config.toml
positions = "rope"
bias = "qkv"
init_std_o = 0.0107
init_std_down = 0.00679
optimizer = "adamw"
weight_decay = 0.073
warmup_steps = 463
train_tokens = 190900000
Each number is 50 + 15 x the weight over its row's rms, rounded and kept within 0 to 99. Layers, rows and columns count from 0. The size before them is the row's rms in percent of the matrix's.

# layer 2 MLP gate, 320x128, rms 0.146, rows 214-268, columns 0-127
108:49 58 16 37 68 49 41 43 32 41 50 33 46 54 59 61 62 60 25 07 51 52 57 60 31 56 44 48 53 36 81 52 30 39 57 55 27 77 48 35 36 40 70 38 56 68 50 52 82 43 44 54 76 43 21 60 62 63 59 52 29 60 57 85 47 46 59 39 71 45 35 76 60 43 47 54 34 52 35 41 56 42 60 24 38 59 65 24 76 51 32 53 42 37 70 41 47 76 54 47 36 58 48 42 56 59 55 04 55 51 48 38 16 62 26 56 36 49 61 67 57 56 57 38 38 67 34 28
104:54 43 51 31 62 50 46 54 45 54 68 51 36 70 58 45 53 62 46 56 25 84 58 58 44 59 71 50 60 63 53 69 39 30 40 46 62 50 45 61 55 35 28 51 56 31 57 81 36 77 50 50 46 26 55 40 63 64 28 60 80 32 79 50 62 43 23 74 24 14 48 44 38 58 53 65 71 47 46 39 55 47 45 61 57 69 33 53 32 59 77 50 24 57 32 35 78 46 55 37 74 25 58 44 46 70 35 47 43 83 31 23 52 34 23 59 69 36 67 49 45 46 52 74 32 36 50 38
094:81 47 45 51 17 38 40 80 69 67 59 47 52 63 81 56 69 47 45 49 73 33 49 44 55 51 17 51 74 57 51 42 55 62 36 70 71 54 49 67 57 44 70 68 61 56 22 55 46 67 56 55 53 58 56 29 47 55 35 56 38 32 92 70 87 55 28 63 52 58 69 46 60 39 76 54 68 40 39 64 56 40 73 52 59 81 37 55 53 63 47 52 52 68 35 60 52 32 30 54 47 50 50 49 37 43 53 38 49 52 64 31 28 43 49 53 69 50 54 74 34 37 72 74 71 60 13 52
104:49 61 38 80 47 59 66 40 55 40 32 49 44 55 47 50 65 47 46 53 46 22 36 33 44 50 65 67 70 49 41 28 17 66 28 63 27 39 25 41 58 51 61 45 54 70 28 83 70 76 51 66 68 41 69 25 56 54 77 47 39 46 47 51 67 61 75 46 31 26 51 36 48 51 53 53 25 51 48 51 33 53 25 68 59 49 64 53 29 38 53 25 63 32 53 80 70 73 41 54 50 68 52 32 23 72 43 23 27 70 58 53 30 39 53 43 72 53 27 46 42 41 48 48 40 38 30 33
099:50 58 69 47 60 65 62 38 28 49 56 57 52 34 30 29 36 58 45 33 42 48 38 23 76 24 48 42 26 34 68 57 51 70 55 34 40 19 63 44 68 52 34 46 55 63 51 47 50 53 44 68 33 30 64 38 52 64 66 84 41 57 44 73 46 45 73 76 27 41 54 46 88 70 10 45 74 39 35 58 47 11 73 41 33 51 46 49 50 51 63 30 43 48 43 50 55 40 37 50 81 39 42 59 54 46 45 61 45 60 54 76 75 53 58 27 46 50 63 57 54 44 65 45 28 80 36 59
094:48 64 58 62 49 65 23 60 44 59 49 47 39 64 60 74 51 40 51 72 27 63 53 96 71 56 47 52 64 45 49 38 69 64 34 46 62 59 61 45 33 44 33 04 47 53 47 57 51 53 28 75 72 38 33 80 59 66 76 44 58 52 51 72 56 49 26 49 51 28 62 55 51 49 45 36 26 26 49 56 65 55 32 55 69 57 38 29 51 30 38 63 60 40 33 42 39 52 48 37 52 64 37 52 41 51 52 67 56 22 41 45 83 28 47 38 58 46 66 08 36 49 56 46 53 87 30 51
103:56 34 53 81 34 68 56 21 50 26 53 46 32 36 57 58 65 38 57 52 74 63 63 45 56 49 61 93 56 36 56 44 45 48 56 51 55 55 47 40 25 44 38 50 56 29 47 57 44 46 64 78 61 53 42 79 49 54 72 46 43 27 74 55 53 35 42 36 55 47 54 49 56 46 60 40 32 84 61 31 46 41 52 81 17 78 56 35 34 31 33 47 60 46 56 50 63 73 78 71 46 37 27 55 39 58 54 60 60 28 61 56 63 37 40 47 39 43 77 11 14 42 68 54 68 40 41 56
114:39 37 49 28 46 67 41 49 50 50 44 32 61 72 64 51 71 35 71 75 50 59 26 53 34 70 51 44 42 68 14 27 00 49 72 37 62 41 36 50 70 74 46 77 30 64 54 64 36 47 41 68 64 38 45 68 41 78 54 80 45 56 45 33 60 64 33 47 55 49 49 74 53 47 06 50 43 40 22 28 39 44 36 39 45 47 55 62 39 53 57 57 62 56 39 55 55 58 42 54 42 62 31 37 50 72 50 66 49 86 36 39 45 49 53 23 78 44 43 56 51 62 64 49 44 68 54 47
101:16 36 50 85 07 67 35 70 53 45 39 22 63 38 61 30 23 31 52 53 30 49 65 54 65 47 79 72 39 49 40 68 61 56 65 42 35 66 71 69 56 24 51 45 31 89 40 48 38 28 41 43 54 57 56 63 48 71 45 47 31 61 46 45 55 24 32 62 35 44 36 73 66 35 57 52 51 35 46 56 47 55 66 53 50 34 38 58 39 39 55 41 47 75 10 46 35 79 44 70 48 57 27 57 48 38 51 46 66 50 39 36 54 57 55 30 52 66 49 63 75 60 64 55 62 60 44 50
099:71 45 72 60 38 52 61 36 56 89 47 39 44 42 65 57 30 73 55 74 55 55 59 64 42 38 66 47 82 54 44 44 63 43 36 59 55 41 38 41 51 48 26 39 27 57 55 34 28 61 36 57 57 64 27 50 75 54 50 40 38 56 43 61 29 71 53 68 35 69 57 58 35 25 41 68 85 54 70 50 46 52 56 37 34 60 49 54 19 64 31 65 49 57 24 45 60 30 31 32 30 45 78 63 56 56 47 68 50 13 46 67 64 46 59 34 57 55 62 45 40 78 33 65 78 51 82 61
098:51 48 24 47 67 45 60 44 71 27 87 42 51 52 63 77 49 42 53 55 36 59 30 56 61 48 73 48 34 47 33 40 61 44 50 42 71 53 31 45 68 55 57 38 41 63 67 33 32 31 59 59 64 51 49 42 44 59 55 49 53 52 48 55 56 68 33 42 50 40 38 65 69 41 57 45 68 37 31 38 26 43 37 28 13 63 40 49 62 30 53 65 72 32 29 43 14 37 40 63 73 29 33 47 49 00 72 67 41 17 57 35 50 58 84 39 32 36 57 49 60 76 47 49 46 54 67 39
095:31 79 54 65 44 57 31 68 39 73 31 42 59 30 69 49 21 37 52 34 48 60 70 35 32 45 66 67 49 33 27 74 57 54 37 39 55 74 33 47 68 51 30 46 51 81 25 21 35 30 48 33 57 62 57 46 66 41 52 68 52 46 31 46 74 35 36 42 54 55 51 42 24 63 24 43 67 71 43 40 39 55 39 50 60 56 47 41 47 39 48 29 40 42 33 68 75 39 52 72 61 46 35 60 62 56 75 34 60 60 75 52 56 58 74 53 51 14 38 35 58 66 21 39 47 42 58 78
098:87 41 34 52 65 61 54 25 74 57 58 29 25 38 64 52 50 23 59 37 31 41 41 31 50 22 58 58 62 42 50 43 39 33 57 16 46 41 55 47 65 31 67 83 84 37 72 64 29 57 49 45 61 45 33 28 39 32 43 43 53 64 63 49 31 56 67 62 51 25 23 20 40 46 51 63 50 50 48 37 59 54 50 35 41 41 51 62 51 72 45 54 86 61 91 44 54 57 21 45 43 83 59 63 44 45 42 40 38 60 63 23 58 55 37 41 66 50 45 35 51 50 35 63 60 46 64 52
106:46 56 41 43 57 50 53 62 27 42 53 59 48 57 63 50 80 43 45 54 41 39 83 60 53 66 30 53 34 49 67 51 44 50 69 56 60 58 38 09 58 56 46 38 37 35 52 73 60 36 64 61 35 84 11 77 59 66 51 64 59 22 38 40 56 39 52 49 47 46 56 50 49 47 17 32 21 48 49 67 49 39 55 44 62 58 48 42 60 56 30 42 71 44 51 55 36 59 64 79 64 43 69 39 70 63 46 36 45 42 38 62 70 55 35 30 79 12 53 26 74 31 79 50 19 49 42 58
102:53 56 43 30 70 82 68 77 47 46 71 19 65 74 34 63 57 62 23 70 40 35 61 51 49 50 37 68 51 58 65 43 34 48 59 60 44 59 20 24 41 41 56 46 48 77 56 75 60 43 45 36 56 66 39 64 76 57 45 49 44 19 32 53 53 21 15 50 47 52 47 65 37 58 03 67 54 51 52 58 64 57 65 40 45 40 38 37 80 33 52 57 45 42 44 63 40 53 48 55 40 59 30 45 63 22 52 38 61 40 49 61 35 53 44 65 39 16 71 72 56 54 49 37 37 73 36 36
108:59 49 48 23 68 40 37 92 64 48 55 47 71 50 47 68 39 57 61 49 75 67 50 39 40 46 29 59 45 43 16 54 46 37 89 39 71 50 55 44 77 66 51 60 53 64 17 38 25 26 49 54 44 47 42 68 46 68 49 64 58 54 45 21 69 52 62 46 28 50 32 56 42 59 22 25 53 68 60 50 37 65 40 58 56 77 27 48 48 61 39 63 78 40 27 45 35 61 51 39 58 49 65 44 51 38 27 55 75 34 68 28 50 73 38 40 50 32 33 51 68 63 79 58 41 56 42 38
096:32 43 69 32 47 31 52 53 30 58 33 47 22 69 67 37 88 59 88 50 52 57 51 68 44 66 37 14 58 42 69 35 44 81 41 56 78 56 41 52 65 41 24 61 51 26 54 42 65 71 66 53 40 62 86 42 64 62 59 66 35 49 53 45 60 48 94 45 56 47 63 50 36 74 55 43 51 33 61 46 23 82 22 62 43 52 60 49 34 49 35 59 60 70 59 56 45 58 55 57 52 42 54 22 53 32 30 57 40 67 56 50 49 55 49 55 58 27 49 67 47 77 62 62 49 48 56 36
108:47 59 58 43 60 40 57 38 24 51 59 51 60 79 19 56 66 60 45 54 60 63 66 32 57 41 59 67 44 61 26 34 24 48 49 58 42 53 63 40 67 57 25 31 45 40 16 52 55 62 29 79 61 46 37 80 48 64 53 83 58 62 71 51 71 44 51 45 59 67 27 56 69 69 58 35 58 65 46 32 30 32 64 72 78 22 57 45 39 53 51 36 49 50 30 23 32 51 64 44 40 47 47 57 50 56 43 38 64 58 26 59 76 60 68 27 82 47 78 34 44 37 46 58 34 42 27 40
096:56 42 40 49 65 55 34 57 48 08 57 57 37 70 68 53 40 29 67 36 57 44 50 48 17 74 41 64 20 42 71 43 54 41 35 61 53 45 62 48 58 65 69 77 75 58 34 35 48 54 55 61 38 41 48 52 40 65 52 22 39 39 31 39 22 45 45 47 98 50 45 54 75 55 43 76 75 44 78 45 56 42 51 42 54 41 39 52 56 52 43 21 54 58 50 77 32 84 48 18 25 44 48 53 43 59 68 65 73 53 39 72 34 55 44 49 49 40 63 60 54 35 57 68 50 52 64 23
104:51 39 66 44 62 50 39 43 57 62 44 36 66 42 58 50 27 57 44 44 35 42 45 63 58 62 55 69 65 53 33 73 42 69 91 12 48 46 50 53 69 25 55 43 51 53 40 73 43 45 61 63 34 52 39 77 54 24 59 81 46 42 25 60 65 46 40 33 42 73 60 47 45 64 55 67 55 47 50 82 41 91 77 50 59 59 30 45 64 46 79 44 63 69 56 43 34 47 62 35 31 50 41 46 13 42 50 52 28 52 65 34 66 53 26 82 52 67 69 61 54 46 48 45 77 57 39 68
102:81 57 60 65 48 58 50 61 38 63 75 28 21 71 40 70 50 52 57 57 39 19 58 31 43 47 48 31 66 47 50 51 42 63 50 40 79 46 33 50 32 72 41 26 14 51 26 30 66 62 21 34 70 92 24 56 74 56 29 37 64 32 75 36 63 51 32 37 45 64 41 36 27 57 58 48 54 54 32 47 44 55 46 45 59 66 37 40 59 58 70 56 27 37 59 37 72 35 68 59 63 58 54 82 54 41 40 18 54 47 45 59 62 49 47 35 53 50 46 38 57 58 53 64 57 49 55 68
099:38 43 42 33 33 56 62 55 33 56 78 67 41 25 34 51 36 63 67 41 32 37 55 58 45 35 61 41 42 92 45 77 61 65 31 36 59 36 54 61 20 36 16 66 54 42 41 42 54 64 81 43 38 32 68 58 49 68 64 52 50 38 34 65 60 53 62 32 89 37 42 35 52 64 44 68 51 46 68 54 43 41 40 65 36 51 35 56 60 77 70 45 71 22 43 43 78 53 48 67 42 49 53 43 33 37 56 54 78 42 47 75 32 52 80 45 61 62 49 54 39 74 59 67 65 42 69 30
102:75 74 52 25 61 40 66 32 34 25 56 47 37 77 35 48 59 27 66 62 43 61 42 48 48 35 33 51 20 84 39 28 37 49 50 37 62 57 46 41 43 65 47 55 31 43 73 72 58 72 45 39 58 75 41 64 29 64 48 58 49 45 66 20 50 52 32 76 43 17 31 55 55 62 51 33 71 63 56 34 54 47 54 44 56 49 67 67 71 52 68 70 27 73 59 51 28 66 37 45 67 76 61 50 40 69 38 55 63 79 48 56 48 42 36 62 71 67 42 30 25 51 69 43 45 46 49 31
102:28 43 65 56 00 53 60 70 44 65 53 48 30 77 58 35 76 52 41 47 43 77 62 37 42 64 24 61 48 72 47 38 31 69 69 50 45 44 41 40 45 48 29 42 63 36 39 62 78 56 48 52 73 70 63 68 47 71 33 45 38 43 59 40 65 44 62 53 52 59 51 60 41 62 47 36 62 55 65 56 81 59 38 59 32 62 64 58 49 46 52 43 68 52 33 73 44 73 54 55 62 55 59 38 66 66 53 17 61 87 50 73 61 42 30 60 47 35 89 56 33 22 63 59 69 48 44 58
105:39 65 36 70 42 70 39 30 39 49 60 45 41 62 53 75 65 24 63 49 63 49 44 54 71 48 37 80 34 30 47 32 60 69 46 57 51 57 59 44 40 49 56 39 54 58 79 63 52 28 43 43 65 31 49 28 53 68 58 69 28 59 42 58 65 66 54 67 66 35 48 42 75 48 62 64 52 55 53 77 36 56 71 73 41 40 51 55 48 44 62 23 60 30 63 48 12 65 71 15 46 28 54 48 46 46 55 53 37 47 60 41 78 46 26 57 40 45 71 08 35 63 57 38 40 16 18 52
095:25 60 53 79 79 65 64 27 46 55 30 50 62 49 52 49 43 33 43 81 42 74 89 42 66 41 80 56 34 52 38 36 51 30 42 24 56 46 67 63 63 58 26 55 30 60 59 48 42 30 74 58 60 61 46 63 59 76 80 71 09 59 36 50 56 67 30 57 54 63 19 39 40 33 47 73 78 49 41 29 44 39 53 49 44 37 55 46 54 40 66 45 35 40 36 57 45 33 30 37 52 39 37 41 41 30 33 32 50 57 34 54 57 32 74 47 52 41 72 54 46 66 59 49 60 56 34 47
090:34 54 52 62 52 69 51 43 89 58 25 44 46 38 57 61 52 69 60 55 32 42 39 66 61 61 66 52 43 40 43 58 64 35 36 63 34 73 45 18 45 20 53 48 67 33 27 51 50 41 63 67 58 35 46 29 46 54 51 57 38 25 38 57 69 40 30 50 60 65 43 61 64 52 53 35 35 60 66 15 02 51 62 54 46 40 65 52 51 35 37 21 27 66 46 29 58 34 29 38 63 39 61 51 72 70 43 46 61 47 63 34 56 40 76 31 50 59 04 58 50 61 47 34 64 66 54 29
099:34 12 24 58 42 68 60 58 50 31 53 60 34 67 58 42 51 61 48 64 64 71 50 55 54 60 46 46 51 65 72 32 57 54 47 60 66 53 48 37 57 43 41 40 68 63 64 69 52 37 79 46 42 70 46 45 56 61 73 67 37 71 58 58 67 33 66 35 77 48 62 71 66 49 50 51 58 67 24 45 17 34 09 68 47 51 50 54 19 39 47 53 73 38 61 65 31 67 91 53 30 46 53 53 62 26 60 63 71 39 59 55 16 72 52 45 44 40 58 42 65 64 37 36 59 43 48 22
105:58 74 43 52 73 21 44 62 48 56 68 54 58 71 51 76 54 37 67 23 41 36 59 38 66 86 43 44 37 41 49 39 44 37 65 33 63 36 51 49 68 44 46 37 61 65 37 88 24 31 47 52 64 66 23 70 45 51 51 41 59 59 62 51 62 46 33 47 50 45 60 40 61 50 70 55 40 90 39 73 42 39 39 21 24 49 26 42 40 63 18 58 59 72 53 44 22 44 56 52 37 62 52 74 62 49 61 49 56 36 31 41 43 69 40 43 33 67 54 75 69 65 32 70 70 57 48 72
096:50 67 53 75 29 66 50 75 42 65 74 36 35 52 67 75 51 66 48 60 49 72 34 62 76 24 55 20 29 54 21 62 47 66 33 43 60 33 32 43 40 62 46 41 75 52 47 30 73 65 62 39 57 41 30 82 65 41 63 45 44 49 56 67 37 41 40 66 59 26 40 50 65 29 55 45 46 51 49 56 36 53 52 55 37 59 32 61 42 23 55 52 68 38 40 56 25 58 57 51 63 35 33 25 57 01 45 63 68 61 53 49 30 43 49 22 53 52 67 20 50 19 48 44 55 36 57 43
102:52 54 80 63 70 68 51 46 52 54 63 54 72 53 38 69 27 48 35 27 41 52 32 48 44 42 31 45 64 38 45 62 54 26 34 70 29 55 53 50 57 48 36 32 85 48 67 53 43 51 47 53 46 66 30 50 79 47 95 57 47 25 32 83 60 54 73 69 45 33 51 51 65 37 20 33 73 67 75 62 53 66 44 43 61 29 43 40 32 44 37 37 41 52 69 48 39 65 53 56 26 52 52 55 37 21 39 21 50 55 53 46 54 68 45 45 33 38 32 41 37 37 39 55 26 44 87 38
102:45 69 72 62 51 77 36 68 59 76 36 47 73 65 77 72 29 49 44 42 63 56 48 65 56 40 42 81 31 46 56 73 34 62 60 66 48 45 56 58 46 67 27 33 59 59 60 56 19 68 50 70 59 39 68 55 52 66 45 65 56 24 35 69 61 35 39 44 52 65 49 42 22 61 37 52 53 51 66 54 95 46 61 46 73 36 25 46 52 23 29 32 46 42 56 63 54 65 44 46 66 36 80 46 28 11 49 57 71 52 51 63 63 36 61 29 28 41 55 52 39 53 49 59 59 53 32 30
103:41 19 44 41 30 77 65 09 55 59 38 46 68 62 39 44 41 56 57 38 43 51 63 62 36 44 63 53 26 40 74 27 38 51 37 77 66 74 24 54 55 57 16 52 33 65 60 45 58 39 50 33 39 60 55 68 55 45 87 50 84 31 49 42 23 60 37 49 38 25 50 26 41 60 51 46 21 44 33 57 67 44 53 75 28 57 61 40 61 55 48 48 54 38 56 57 73 64 62 48 16 59 27 36 56 26 67 28 36 56 48 38 51 55 49 38 63 28 47 68 52 38 72 50 39 56 47 49
099:40 62 55 62 49 71 72 62 44 81 69 60 64 49 55 51 36 48 46 69 67 52 65 66 60 71 61 30 47 65 53 31 59 34 44 31 68 39 68 50 52 49 29 76 61 55 57 32 63 87 62 58 34 23 58 36 33 46 44 52 63 32 39 72 55 37 39 68 72 78 41 24 59 31 15 51 31 38 58 60 49 66 33 92 44 60 40 67 51 72 54 31 50 36 57 68 77 59 65 61 57 69 36 25 53 48 62 67 50 48 50 47 54 46 60 37 36 67 73 43 41 36 44 35 66 35 31 33
103:47 33 38 45 41 66 62 34 52 34 23 65 53 50 35 49 44 52 29 64 51 30 37 58 37 54 51 51 22 47 31 21 40 27 71 55 36 29 48 40 69 54 25 63 46 53 46 45 66 36 64 48 53 62 64 69 67 53 61 51 40 40 33 62 55 58 47 54 39 34 67 59 70 91 69 65 44 61 64 46 37 38 68 67 41 39 36 51 27 49 52 10 57 43 38 56 73 66 65 32 27 34 39 55 64 52 49 51 38 35 47 28 49 20 85 27 63 54 58 60 65 23 56 72 60 52 12 43
093:57 47 85 60 54 44 38 55 34 62 44 51 50 53 44 54 48 43 59 57 48 63 40 29 55 46 55 55 65 53 76 60 70 22 46 54 22 39 52 17 58 47 43 71 26 08 39 42 40 64 22 66 59 54 81 52 37 38 41 60 52 63 40 55 40 63 33 48 45 62 52 68 50 52 72 41 69 39 63 16 40 43 68 50 52 44 68 74 54 19 81 30 57 61 32 41 43 61 56 56 70 56 33 68 76 61 51 70 40 54 68 53 33 42 41 33 43 37 34 52 69 58 54 42 48 41 11 17
099:37 66 54 31 42 85 60 43 37 43 26 43 60 54 59 61 71 54 31 59 20 40 51 59 71 54 47 36 55 48 34 44 59 31 52 45 41 57 44 64 43 48 61 53 27 70 69 50 35 50 38 62 63 51 39 23 70 38 47 59 82 36 48 35 62 51 61 49 62 54 27 06 45 41 65 43 39 61 47 42 49 40 37 56 68 51 56 39 41 46 53 36 73 38 03 32 53 39 34 51 40 27 57 24 51 72 67 42 76 43 44 42 46 43 75 14 20 43 46 52 23 54 69 49 79 39 34 54
098:51 42 37 36 51 64 76 76 56 79 52 71 30 75 58 45 60 74 78 41 53 49 62 59 44 59 25 39 30 50 36 48 58 53 61 39 45 68 55 80 73 51 41 76 54 43 60 56 40 44 28 35 24 62 78 40 66 52 26 71 51 45 47 75 38 25 36 66 69 34 35 39 28 66 46 62 51 57 63 25 60 64 36 29 64 36 60 52 62 49 67 57 52 83 35 64 58 44 58 47 58 18 50 47 52 51 18 54 29 71 59 47 64 47 31 60 45 57 60 40 37 27 63 72 63 61 36 36
103:48 34 56 56 67 44 67 57 44 46 60 42 60 45 52 56 63 44 64 40 57 41 45 65 49 28 25 70 30 34 36 19 10 38 46 46 47 54 53 58 66 24 47 39 75 90 58 43 07 68 46 78 62 63 56 40 29 37 76 63 43 41 48 32 54 50 37 59 81 58 36 40 61 54 54 34 71 63 66 42 78 52 27 55 31 50 34 56 57 31 31 41 48 61 43 56 48 74 29 42 79 56 43 60 49 57 45 34 52 35 51 36 50 29 39 39 43 83 58 48 42 67 42 63 25 27 58 48
101:52 57 55 65 50 69 55 54 79 73 36 60 54 80 84 79 43 53 38 52 69 57 29 55 44 43 20 41 46 69 44 44 57 27 58 50 55 54 44 56 56 25 32 55 66 70 24 36 59 66 18 51 70 79 52 40 72 68 38 58 69 75 59 54 48 43 19 50 42 58 29 57 50 24 44 60 47 48 66 61 40 36 38 52 66 48 35 65 35 58 54 35 44 58 43 71 25 57 55 22 45 34 59 44 65 39 29 25 27 72 33 46 51 48 46 52 30 68 77 44 35 37 40 56 41 75 30 51
092:86 38 55 53 59 79 37 19 58 27 67 61 29 64 58 24 31 43 62 47 53 40 62 38 56 27 46 38 30 44 63 84 48 41 33 38 37 47 74 49 26 56 78 55 62 35 59 36 54 55 61 52 53 47 46 41 43 30 44 39 46 36 42 49 40 77 64 46 59 47 78 60 53 50 38 93 45 72 58 57 57 47 42 48 35 24 68 52 51 22 51 45 18 43 68 64 52 46 57 35 62 33 35 78 58 50 46 46 73 81 42 55 30 47 68 44 57 50 23 59 33 68 55 67 66 54 48 68
109:35 62 63 21 60 41 32 63 31 39 80 41 59 53 62 67 46 67 59 37 63 49 71 73 40 35 79 48 54 58 31 75 57 54 58 14 50 47 49 25 63 13 24 44 51 34 58 53 32 49 26 56 75 56 60 60 69 36 54 62 68 56 34 42 58 56 62 62 38 42 36 74 62 72 39 27 66 68 34 54 41 58 52 71 43 68 28 45 52 55 35 58 54 23 45 40 20 53 58 46 45 34 48 53 54 46 21 50 71 60 28 43 22 61 71 55 50 20 49 44 69 41 74 55 50 55 36 39
101:50 49 36 59 56 52 62 58 42 37 48 17 66 73 47 59 66 47 21 37 63 55 62 63 63 63 47 55 29 60 69 57 36 45 32 61 31 51 53 56 59 51 59 72 24 27 53 52 63 55 17 65 37 65 53 58 66 52 78 49 50 44 41 60 77 34 62 23 45 31 73 44 38 72 48 66 62 40 69 34 20 53 33 45 63 59 73 35 58 22 49 76 55 51 49 18 45 50 14 61 58 35 44 14 54 56 35 29 48 64 46 27 63 28 52 73 68 42 52 43 68 32 43 40 39 51 59 36
098:66 48 29 32 69 45 50 85 61 59 87 59 44 42 28 82 71 53 44 47 33 67 34 44 18 45 51 44 50 38 63 71 53 61 76 53 30 38 50 54 61 51 49 45 70 78 47 60 44 50 41 53 68 53 56 67 47 56 50 58 38 70 49 64 45 51 42 35 29 33 50 26 46 49 73 64 74 63 54 29 50 60 73 51 18 66 38 49 42 49 61 40 43 56 54 23 37 58 37 34 63 51 77 46 32 31 57 36 46 22 64 61 58 64 68 45 35 27 42 38 32 60 91 69 34 28 61 57
103:53 84 39 34 56 20 50 51 26 54 45 57 37 59 52 15 12 61 50 58 49 57 66 48 59 29 50 50 53 69 26 52 43 41 44 55 67 59 52 30 70 44 20 58 33 66 52 60 38 64 28 48 58 12 72 55 37 56 26 58 78 52 54 61 49 41 29 45 56 22 40 59 66 46 36 29 61 69 51 30 55 34 39 54 44 45 38 51 60 69 68 33 61 82 49 44 36 29 56 66 75 47 32 79 25 44 51 54 66 49 58 46 50 86 34 40 31 33 55 49 55 48 69 59 63 56 52 39
095:47 76 42 50 55 52 45 47 41 43 30 24 46 80 60 82 47 72 17 43 62 55 31 28 46 55 15 45 57 71 47 43 43 66 49 49 23 71 59 56 66 53 50 36 26 56 58 39 32 46 46 51 57 44 32 50 57 46 67 47 06 61 49 29 51 57 25 17 40 52 58 40 64 51 46 54 37 48 17 52 59 47 60 19 17 42 53 36 35 15 57 36 31 26 49 34 49 61 36 35 47 50 40 52 35 50 41 22 35 34 38 41 49 60 47 52 30 38 43 54 67 54 48 46 61 23 38 68
095:73 54 22 64 53 33 42 45 49 60 43 55 62 53 60 64 46 49 54 53 99 33 32 56 59 26 48 77 46 59 33 17 48 28 50 60 38 37 55 48 41 34 61 48 62 53 66 42 54 48 45 49 48 51 33 38 46 74 62 52 49 59 44 62 29 22 50 25 45 53 58 41 46 36 68 45 55 53 41 43 59 40 58 49 19 18 40 43 49 20 29 41 44 40 14 52 30 67 75 58 78 51 28 32 68 78 76 41 49 35 50 64 51 46 29 61 39 52 37 32 10 50 49 39 51 66 30 56
105:26 54 50 82 51 57 44 60 23 65 41 44 45 67 45 67 95 71 36 27 35 26 51 57 59 68 57 84 53 70 51 48 57 61 69 66 47 55 39 75 39 44 59 22 68 41 50 72 39 43 73 47 57 59 42 67 46 61 67 56 44 36 41 50 54 73 80 47 38 60 41 33 70 70 57 70 63 61 59 67 39 44 50 60 28 72 39 50 56 67 35 46 69 59 54 64 52 49 66 60 49 54 37 59 69 21 26 36 68 41 88 69 60 28 41 45 42 55 69 59 41 34 49 45 51 66 53 76
106:43 39 31 40 43 47 63 65 26 59 55 53 70 61 51 50 25 30 46 46 40 55 42 53 62 59 44 52 38 39 39 51 47 58 56 60 68 53 62 60 59 23 44 60 50 67 45 61 64 11 34 45 30 73 34 35 77 51 70 85 22 74 43 48 46 36 59 57 52 40 71 47 82 57 57 64 62 61 43 83 49 34 55 40 54 54 57 67 81 62 34 41 34 68 44 38 57 39 73 65 44 74 63 54 56 00 60 49 39 56 52 31 51 40 61 50 59 67 56 62 67 38 58 73 45 58 21 63
101:59 31 36 51 39 58 65 49 50 63 68 56 61 52 63 55 43 28 44 52 79 39 51 45 38 47 46 35 46 41 63 35 29 56 41 32 37 49 53 21 47 38 40 86 48 70 45 53 56 39 67 46 33 46 35 33 07 70 76 40 70 36 63 38 77 56 45 77 60 62 70 07 63 32 28 26 70 41 81 48 54 71 15 62 56 58 55 33 50 53 49 48 71 72 57 58 62 84 62 61 33 45 68 48 65 53 47 38 48 48 67 41 41 60 66 51 38 54 29 39 57 52 72 34 59 48 43 49
096:37 35 33 51 56 66 61 50 50 63 52 64 65 69 71 34 73 37 60 50 70 27 58 66 55 61 51 65 22 52 68 69 55 27 47 51 27 31 48 59 42 44 50 57 36 46 71 58 68 64 45 69 51 59 59 59 55 52 61 46 47 20 38 19 85 34 64 72 71 32 52 56 58 40 77 39 66 45 60 59 51 40 27 66 70 52 69 19 61 43 49 67 57 63 34 57 33 47 81 45 64 13 56 32 54 35 43 56 68 21 59 42 41 45 44 81 66 73 49 39 63 65 37 59 52 75 54 47
106:74 39 66 60 73 66 70 33 58 63 52 43 31 52 45 43 65 74 92 57 71 60 41 65 45 46 59 66 47 34 32 41 42 52 28 40 31 29 77 51 61 51 48 75 51 39 52 59 43 71 45 48 24 56 87 49 64 57 34 60 45 40 66 40 67 70 52 42 52 52 61 70 26 73 53 48 40 36 53 15 66 49 45 31 58 68 34 54 39 44 26 54 56 46 56 57 29 31 70 86 54 55 48 36 51 50 33 43 36 52 78 20 33 38 24 49 85 36 37 49 43 50 45 47 56 54 67 34
103:47 11 41 56 59 51 75 53 51 37 32 52 69 74 64 60 80 39 58 38 66 72 63 23 32 58 76 53 35 67 57 32 32 62 67 53 76 77 42 43 55 60 43 41 62 60 56 82 53 41 40 43 66 56 64 66 51 81 73 76 42 48 65 67 48 57 44 56 34 42 39 72 53 39 60 39 60 55 44 55 42 38 39 59 25 65 43 39 48 69 57 36 54 50 43 58 74 61 63 52 37 44 45 62 44 54 53 11 83 62 54 48 24 35 41 68 21 44 46 49 52 39 38 18 59 77 49 60
096:49 37 42 39 51 53 51 50 69 63 33 33 41 45 57 40 58 62 67 44 56 21 40 21 51 51 57 54 64 38 37 50 53 27 60 59 36 36 65 27 69 45 47 49 71 75 33 58 39 44 60 24 42 50 53 58 37 71 75 49 71 71 57 27 34 42 56 74 56 60 30 40 44 54 53 58 45 60 55 73 72 49 93 57 38 06 60 88 67 57 33 40 44 22 34 75 38 57 75 54 38 38 44 61 61 72 38 53 32 29 48 43 71 35 47 23 50 59 64 41 49 71 74 41 47 62 51 50
098:22 59 56 53 49 59 71 70 54 59 60 49 65 48 38 84 39 46 54 39 64 78 69 42 45 27 62 50 20 26 37 57 34 76 62 37 57 33 73 54 55 53 46 34 35 38 12 54 55 41 63 38 58 74 50 39 32 58 58 36 24 13 45 47 85 29 41 53 69 59 46 69 60 42 35 69 81 58 40 57 55 29 38 67 41 32 36 44 67 49 53 39 41 46 47 49 55 17 62 42 34 23 49 43 78 44 33 55 53 44 41 38 42 71 62 57 47 70 52 62 40 73 34 60 32 51 44 40